From a checkpoint of a small transformer trained on Wikipedia.
Size: 13 layers, width 96, 2 heads of 32, MLP 256 ReGLU, vocabulary 5186, 2.29M parameters.
Training: a variant of Adam for these matrices, 115M tokens, 7032 steps.
Each number is 128 + 32 x the weight over its row's rms, rounded and kept within 0 to 255. Layers, rows and columns count from 0. Numbers have three digits each. The size before them is the row's rms in percent of the matrix's.

# layer 7 attention value, 64x96, rms 0.105, rows 0-28, columns 0-47
101:175193117130137121123127129187118131132117098149116192101132089082103152111080143162131186151088107134120113143135160158136107143044126116149150
098:116101167096039091159078104131116132117149162164142102084114097159143137128093127121123142113142087124127118106158131084129167180181136173145122
090:167141136161117172098144176094153079111118109115112149162156141134130105120145128115136164146117169182113088136131106118144120098206122151114112
113:132138120152165183121175094142107107128116114112065053165164156127142110117181140176105096100142179122067125160143141092165091108110146110112131
100:170142118114130170130103174106147101111133094099136097177169125146137103161169161169144190150139205179145118137186094111156166140075149071149127
083:095094126119183124108164152160113210122115130106093149164113108152100170122211134102147121108096145060147149114120123118116138117129174144127150
089:125131232117206161160132078160119121138113147185122124147145119102081138142144138076117152074160171046131124127116123149125136131085220145130137
083:148103092160092141091132154105109096088165127062128143078157088125131082139171110117112161093150080130120136129190099174147111140097042135136165
103:147068180129118123138102112133154147170158167200183156103123118111124142105090097137147120188109096178172119142054091209124124138153137129118124
104:134097075104054011141115141184128151111178160110136177046145070144158123080116117091130114099129059097157106079111138152136138139166099165158154
089:109138132147108147154144155127146098106109051112121107119084119106145109105157160129130176118161129072131113112087115171153114118170192142100093
086:131158142106176131149162119095129128133092121212157129059148122102086092108142084128132147126109090127062085138109102163137123054155117135112175
094:130156153146128115138138082179158169145101096167171144094163108121120097146114145172125132158115124114107121126107142058136175080121115082144165
089:107114124130122102078151156130138212135133197126142137131119076124127112082188110202143096156082092127124104097103095139124131090181083167104137
088:116131146108107114088125172108128117157087179100148159132075107156115101124127117093161121145158095116078092100169137124101150124205094199132130
091:098096145115141099145133122138154178151146136157163095153070117149132136162115137170117098120139144111130134157076117105120120151175148110128175
095:154156067165101126186173149150156195148104169167131090182116153097108143162077120148133139149091098212151135118093088099131089127149119119140151
085:113087123105112147078123094123146093118135123091138130121103078153127114122059135110138109136161122107155175152165162099129177145115133109149167
082:142121188127117149122117099174154140116149098150117098123120141169180128130057141120085115114119122185207139159089140101152137138159133117104117
097:146076141166120128117112061171145151081162090144097080129148131131202115115163099142081130101143195174126140157109104183149097116147156114149130
100:139182153142213150140134162087146087092139140166142188161126155096147138135176132117086162128170193212128090119114085185107105090120166130126104
088:084107139073128114138146134121150128118145175134127167090088084189180117141072124114113090063144104114189146118158123135115188148106109107102108
110:108160204107177094175104141083149078136126197156130174165120133095123133144103124115095134124123121107116128099131124142101148163166115148113106
095:151169156157104084155132116125150100157115149197181145092140110112171113080105139153142166158121115132067138109153114156107050150146142106132138
094:170137190086135194138117052128071157134115151097147121137139087153144120164096108178139145174110138144178111133151129101153164137061082097134125
102:161122117190095150163151112051145058140149172085135072154141128102117115121168132107109122139179162077136146112163117053138123151153127126093111
096:118137097113162164070128173094122139094145084115102135127128137171174124109069149149097141074157235197094135179142141142159127114101202147151136
087:124178155087163128126112121132145161147087182204163144157156098088098113117135105118096130192116121127112133125110094136137136101134146143132154
091:111105140138142146135114179132170127121142132126149094070105092136146135090135115116126096066115115103122145122144097077141031114116079130149123
# layer 7 attention output (transposed), 64x96, rms 0.109, rows 0-27, columns 0-47
098:120101193146110128144166139121121141121140127111084097163175155114125159113175137153155078146132166087130153077122071133067143102138116098054101
097:103140113124163142135115167101115156101137158156154170087105119141136088154128101119156065162158163077112095124087184188124124159145131104103128
097:151068108107133105145123105147124165170135094087081080132134132086150117085124070150160112126113128109155152150154144119182130083068138109148171
114:144073121146081116122130135107185155171067119123110110144108094134101112090169069139121150101073133156170188183111099119102165128154116094100102
102:077103135140089088122149121135098151184102132172115120062109148102160149108155077121103075129094083083138187134117145145095108100141121132110100
089:123114122118072097109131123117157076135119115102185137134101086127111070156118141124075170108064122194070148130131097098138124112154133092147128
084:098068091112022083054170107117132129089142131060154115102103132125107104133141108132083112121077144147106150112097145147138116115161107107127140
091:123177134157176172178123119100152156176083117184071115156143178125112168118087147153156090159187118127164157141130121084092137126134142123071063
105:107169173115130146152132139125081126027163150106115112171101181170126079180107155099135142072135133134085111111134140148143100115132133209159159
104:112186178143195204168100126085124139096139131171105110171134142133118069155104134158163129207168161125116107126153154095135109106107129100098072
085:200121075127135111085107139174142100118113124083105127166160178108076152098172129147116097118062116148131155139149121056196112128098077090131099
101:138080138168128163168136138119129138109122121071047095213125186123097176122088132152113119090150176169155143163119122149134106127114136179130070
099:127102109116150139087136176117104137136129156129097151157102125108158212135103121133041131117122142147137131125097136174157112140117152177116107
096:140137124154124181147080098128113103125173121102086108175160152107172081165087104103095117116151153179165136126154166104166084099096166120103166
092:167099106154118185178118096174120113136168105070091103170174163121156128140151122137150119145098177114142100169138145141156106122099156099138171
094:150154128117118157074127126138131102076101141148123166123114165169128127132141125089028179095112123186124142125106130133141089178113122172146119
092:104080163113114134128102105135053095130176134147161106117165102149139071130128132129128127096131172120090105132148137192125186122137125141133216
091:123181119142168134113156144136141124118101129173128180145133158139118198138158182133060149101087093119083144129080103135122126237155128157135071
082:119191073099180110095125154113134122095129159194160165093093100125081116123168079112095167155140125115104110087123155147174116172092114169163137
094:113156119102146113123109155093136145154095169155127146166099105100055095143133111135140123089140096124108133161136162090144174124168147152127098
105:115043123148058109154159075155108124157159079041058073150151146106095090089119108156152133124106116077144115164148122112126133084106115137168140
085:121214114152155149103135123127138108080137120164088161127145151118118104136136109128076157194148114104109103122097155114140092169105131177142061
104:140093109123087116073123103158117144076163134086152105094160159132119116124094104122171093173118140124150085111108129116122101099124145155134178
090:138096143110133141129120111129072153098136124061081119172128210180131151126104131109135120093139141099175030183109092117136119123097141120128131
091:073127072138129096108162175110183152137124143177099199115124133119151190119129144112118064142168122087099158093096128196103124137181187163101119
104:118151118123132097098122132130118170121098121171148121060087144168148114127110102131124174116102075164152111154100117117152134131111099130138113
097:137126147120118099157160101142138112152118150166090108089127118098104119110198082139101131110086084099151155162120112118094099212120096097152081
084:074075160169076142128116103155083157133144174098079121135100152120145145170093106148119103104122143143122094115118175119116125131207158154125139